Part of a small language model's weights.
Size: 25 layers, width 64, 2 heads of 32, MLP 256 GELU, vocabulary 2048, 1.51M parameters.
Training: a variant of SOAP for these matrices, 109M tokens.
Each number is 128 + 24 x the weight over the matrix's rms, rounded and kept within 0 to 255. Layers, rows and columns count from 0.

# layer 14 MLP up, 256x64, rms 0.21, rows 214-255, columns 0-63
[[111  99 105 167 120  92 107 146 125 134 142 160 132 126 152 122 110 138  99 163 140 128 139 117 197 111 122 108  90 144  85 153 122 105 155 144 195  95 122 108 108  85 133 149 111 137 114 104  84 119 161 110 121 170 129 158 148 176 156  99 108 212  93 147]
 [113 145 105 103 107 146 110 118 122 171 117 174 128 139 122 134 164 148 100  84 134 164 131  93 168 121  71 144 140 130 122  79 139 123  97 108  75 151 131 130  88 173 145 150 118 126 119 129 113 139 178 126  79 165 112 134 157 135  95 142 122 154 139 119]
 [139 141 118 144 134 111 122 111 128 127 105 152  98 128 106 131 110 128 122 147 131 113 127 151 131 146 144 118 125 111 135 123 150  98 135 107 124 129 150 114 112 125 120  34 112 118 111 131  94 140 126  54 117 114 123 103 205 105 135 114 182 122 156 154]
 [ 93 145 119 143 113  94 127 151 124 119 162 121 107  83 147 127 175 155 129 129 140 112 136 121 116 175 124 158 137 133 130 129  94 110 121 104 154 111  87 126 112 115 171 138 147 114 104 139 134 162 135 194 123 115 120 116 141  87 174 158 122 152 123 158]
 [ 94 128  75 103 115 141 145  81 141  92 126 129 123 132  96 121 135 128  88 102 130 162 135 140  95 114 119 148 126 146  92 129 109 142 113 149 121 103 161 110 130 150 143 111 147 153 146  96 127 142 124 139 108 118 137 119 173 103 114 148  82  99 105 139]
 [ 61 145 119 105 104 206 132  97 156 139 201 111 133 121 111 127 150 146 117 141 128 119 120  89 151 145 130 130  92 113  81 149 117 126  65 108 143 126 121 144 121 128 136 128 120 122 154 169 154 127 125 107 143 136 127 134 119  96 139 134 102  94 120 152]
 [104 142 141 140 140 173 140 122 139  77 153 145  80  67 138 122 145 114  92 147 128 131 158 122 156 148  99 137 139 135 127 138 112 165 119 130 171 147 140 145 171 112 111 146 123  97 135  90 128 132 113 161  79 112 120 121 135 105 126 117 104  84 113 158]
 [ 94 133 106 147 173 115 169 140  93 145 142 157 125 104 115 112 138 148  87 147 107 104 157 123 137 125 132 130  91 113 109  97 146 131  74 144  96 125 155 111 111 145 136 103 123 133 139 129 146 136 138 163  90 124 109 160 145 135 144  98 146 136 153 135]
 [118 145 140 160 115 152 155 123 123 106 125 120 115 141 154 111  93  87 120 112 110 124 118 117  95 117 128 101 174  88 117  94 141 181 171 148 168 139 119 131 110 118 183 134 128 153 148 150 124 121  78 101 150 122 146 196 114  90 133 143 131 132 109 134]
 [142 137 148 115 134 133 110  89 124 131 116 149 176 144  93 170 142 125 123 112 125 143 109 132 162  93 108 121 165 164 160 109 152  90  93 119 139 112 118 145 138 126 151 114 108 119 173 171 149 145  96 101 149 130  85 101  90 134 178 161 111 162  89 125]
 [118 152 133 104 122 146  93 136 158 119 138 119 111 162 140 121  91 123 109 162 103  96 129 195 117 135 129 124 148 122 129 123 163 165  95 136 101  97 135  90 136 122 124 119 121 109 157  99 183 151 146 145  71  99 101 122 121  84 173 123 120 167  91 132]
 [132 150 104 103 104 154 119 107 118 148 136 123 139 135 133 145 121  77 149 141 103 107 160 173 155  96 129 124 103 130 136  80 158 137 149 173 150 117 168 131 117 101 108 121 106 121 145 109 101 128 123 135  92 130 132 141 136 133 155 140 185 123  96  69]
 [112 132 105 142 109 117 111 147 118 130 117 131 135 131  71 142 152 132 105 167 157 162 120 145 172 134 119 153 110 128 154 106 112 145 104 167  95 143 139 114 113 137 122 128 130  96 117 110 112  83 153 124  88  92 155 147 122 119 132  98 116 137 138 107]
 [106 136 174  97 132 117 119 136 130 116 171  86 117 137 110 136 102 139 150 133 132 152 175 122 143 122 144  69 112 110 141 144 130 116 133 136 121 121 121 115 154 109 130 117  84 114 116 105 129 138 131 111 110 145 124 122 140 168 139 150 121 123 129 148]
 [155 106 120 110  98 137 136 108 137 146 161 164 136 157 167 146 155 119 155 109 102 104  93 178 131 130 104 117 129 116 141 156 115 142 100 145 137 138 137 135 136 145 129 155 185 149 147 130 126  92 176 150 143 102 158 180 136 118 141 154 166 111 124 160]
 [101 134 124 136 118 181 119 116 196 148 130  78  99 122 114 134 153 133 119 124 159 165 132 119 141 145  82  99  82 117 138 158 142 180 182 132 139 163  90 125 124  96 125 187 141 103 143  83 104 120 122 119 121 148 117 106 127 115 153 127 157 127 112  94]
 [ 89 110 152 124 112 159 151 139 123 115 139 130  99  96 156 105  68 166 138 147 149  93 109 159 140 140 138 122 127 133 108 122 159 177 101 115  69 151 130 116 193  95 133 102 181  96 109  97 109  94 149 127 141 135 105 126 117 152 108 142 109 131 172 134]
 [124  88 121 166 187 132 120 121 156 118 137 124 102 102 174 153 123 114 122 134 117 121 162 124 154 128 152 138 139 170 118  85 136 153  83  77 119 110 118 151  81 147 132 162 106 135 127 134 119 142  95 105 148  94 138 109 157 193 136 186  99 104  90 148]
 [138 101 112 131 126 150 151 128  93 162 111 161 158 173 107  93  95  92 124 144 111 136 131 140 172 162 113 129 155 122 189 131 140 180 131 132 151 162  79 131  88 124 165 151  94 138 158 147 126 116 163 102 116 143 135 163 155 136 157 127  95  77 164 181]
 [100  89 138 145 121 139 143 130 121 135 116 109 132 132 138 109 102 114  98 132 133 166 138 118 105 161 111 150 131 142 182  98 134 172 159 123 124  94 131 153 153 110 119 131 146 104 116 134 151 122 129 139  88 162 163 170 108 154 119 183 125 151 135 123]
 [139 145 134 149 126  94 121 117 136 147 161 159 126 106 123 140 138 147 133 129 108 146 169 119 131 153 130 103  82 130  93 121 139 110 165 114 136 145 150 124  72 147 132  97 114 127  93 170 109 127 150  93 104 152  95 125 123 189 111 109 147 155 148 137]
 [122  84 140 149 138 142 132 125 107  88 101 158 149  69  90 151 114 109 122 108 109 168 154 148 138 121 100 115 137 130 128 137 116 153 115 142 133  95 145 120 108 131  81 106 145 148  82 132 107 114 124 127 146  88 147 121 141 198 165 110 119 142  81 137]
 [130 103 153 119 106 110 132 122 139 143 142 154 156  97 115 168 111 155  76 120 170 136 144  97  98 111 104 122 162 100  95 181 159 125 125 141 135  89 123  95 121 148 110 118 140 119 123  97 119 139 131 154 134 131 167 117 131 122 144 131  89  88 102 161]
 [126 124 168 129 114 140 131 104 171 165 107 118 138 102 120 114 146 124 170 133 125 134 143 128 144 139 120 106 124 126 114 123 148 137  98  88 115 144 144 157 150 181 119 136  74 136 135  97  93 131 146 135 128 142 103 130 119 112 136 117 156 158  92 116]
 [119 161 176 122 100 111 125 160 126 151 127 149 119 174 125 146 131 106 156 126 101 122 182 121 134 124 111 114 100 133 164 165 104 155 187 138 130 100 138 140 116 108 137 135 135 164  93 113  65 131 116 138  94 180  97 114 135 196 152 144 113 198 106 163]
 [119 137 150 103 108 159 140 134  60 156 126 150 114 120 124 113 154 122 162 107 153 124 141 124 135 148 111 132 122 130 110 161 123 156 153 112 131 126 136 113 125 141 134  91  91 148 124 128 124 131 133 119 117 133 105 136 119 198 187 135 136 125 172 178]
 [135 157 113 116 128 113 166 103 116 133 177 172 109  94 120 138 129 145 113 137 132 139 124 128  98 124 103  90 110 146 125 110 130 114 142 134 124  90  83  84 165 146 133 177 147 135  90 145  99 114 137 172 116 168 120 136 131 169 154 141 153 119 113 108]
 [136 107 115 113 143 184 147 120 130 127 104 116 143 102 130 152  99  96 110 148 115 134 118 113 128 120 154 122 111  87 175 131  91 129 154 136 146 120  75 114 144 151 172 139 163 131 119 118 144 179  93 130 107 127 118 125 116 137 105 134 109 154 104 145]
 [136 137 102 122 108 101  83 163  94 174 154 128 114 125 146  99 184 119 135 140 140 104 139 124 114 116 136 132 108  94  71 147 142 140 138 105 148  98 197 113 126 131 172 103 136 103  80 131 121 116  99 123 136  64 124 157 136 124 129 172 133 101  66 132]
 [142 134 135  80 130 143  67 128 111 122 140 165 113 135 134  97 105 149 143 124 132 123 156 145  98 141 101 100  82 125 102 137 173 156 107 125 124 134 139 143 161 111 152 103 171 149  98 116  98 103 159 128 171 133 146 127 129 151 173 134 126 159 140 101]
 [101 130 182 134 142 128 113 149  85 148 130 134 143 150 125 146 117 114 106  95  73 151 140 122 111 109 130 142 119 105 117 138 121 115 104  90  80 136 147 145 115 127 115 104 127 133 117 100 100  90  98 105 101 114 112 107 162 114 161  76 120 142  75 119]
 [ 87 128 139 148 133 152 127  99 113 144 113 114 124 196 146  82 133 107  93 132 120  79 116 146 148 138 104 145 143 148 139 132 117 124 147 129 118 168 137 106 131 132 107  87 149 124 152 134 176 155  84 105 118 155 112 132 142 149 166 122 113 121 167 176]
 [138 145 141 101 126 177 107 134 102 118 161 167 166 117 155 189  91 126 164 148 173  81 119 121 102 155 145 169 100 117 130 110 140 127 111 122 150  93 133  99 152 126 101 123  76 120 132 121 140 128 143 153 140 142 112 151 150  88 180 115 106 167 102 138]
 [113 119 137 126 108 138 113 122 134 142 140 118 116 121 154 120 123 154 123 131 125 106 134 150 110 156 133 126 114 123 141 136 130 132  80  54 123 116 136 143 118 122 202 151 114 136 161 121 131 109 127 121 135 114 102 117 131 127 142 152 152 194 101 106]
 [126 155 133 110 138 108 171 108  84 143 127 136 132 191  91 147 127 120 157 161 151 140 171 102 144 126 110  75 122 128 132 130 119 146  90 124 128 141 114 132 133 149  95 112 130 115 116 155 166 170 125 124 127 103 137  90 143  85 117 193  81 103 145 121]
 [101  65 107  98 127  73 163 135 133 146 119 113 149 148 183 126 116 101 122 107 123 184 142 110 122 127 126 119 125 120 106 156 108 108  93 159 107 140 101 148 126 152 145 123 132  95 138 186 141 153 138 126 123 162 117 132 152 129 130 153 107 121 126 109]
 [115 102 120 117 149  78 132 167 113 130 132 155 145 148 153 137 140 112 119 133 114 106 137 130 146 124 119 133 139 120 120 112 151 105 133 114 116 139 133 163 108 114 140 105 154  89 102 113 164 134 141 121 131  74 135 143 128 149 127  95 110 141 133 128]
 [136 138 100 126 142 177 134 114 119 130 150 153 113  98 131 113 159 129 150  81 154 123 164 112 125 136 119 135 136 141 114 108 155 127 151 124 110 135 140 179 126 135 163 157 102 144  74 135 133 142 100  95 135 116 157 121 164 137 160 134 139 104 154 154]
 [ 92 141 123 146 147  93 116 138  99 113 111 123 131 147 148 101 129 156 132 110  81 103 161 141  98 151 107 123 143 145 128 154  67 120 135 138 119 148 122 137 135 168 128 126 138 126  78 137 102 134 118 132 140 143 137 142 129 187 161 167 143 158  76 107]
 [164 136 118 136 155 167 118 139 129 122  97 108 143 156 124 169  95  95 129 164 134 125 152 123 128 153 136 137 119 110 146 150 108 147 115 166 114 126 105 164 168 126 133 145  87 111  92 126 131 139 103 145 116 157 143 132 137 117 118 127  94 133  89 108]
 [ 91 124 118 140 122 156 117 120 159  90 124 127  71 108 144 144 145 140  89  78 155 138 154 149 114 159 108 122 103 125  97 165 107 124 128 102 118 162 148 134 147 136 180 173 131  81 173 136 116 118 102 122 137 133 102 112 162 155 141 221 136 128 109 191]
 [129 160 131  92  89 124 147 136 135 123  94 127 101 124 117 149 166 122 149 129 129 134 141  68 186 161 110 143 105 164 150 107 106  88  82 154 121 174 124 124 148 123 153 131 123  86 112 132  84 106 123 117 118 116 132 112 153 113 122 145 156 124 106  79]]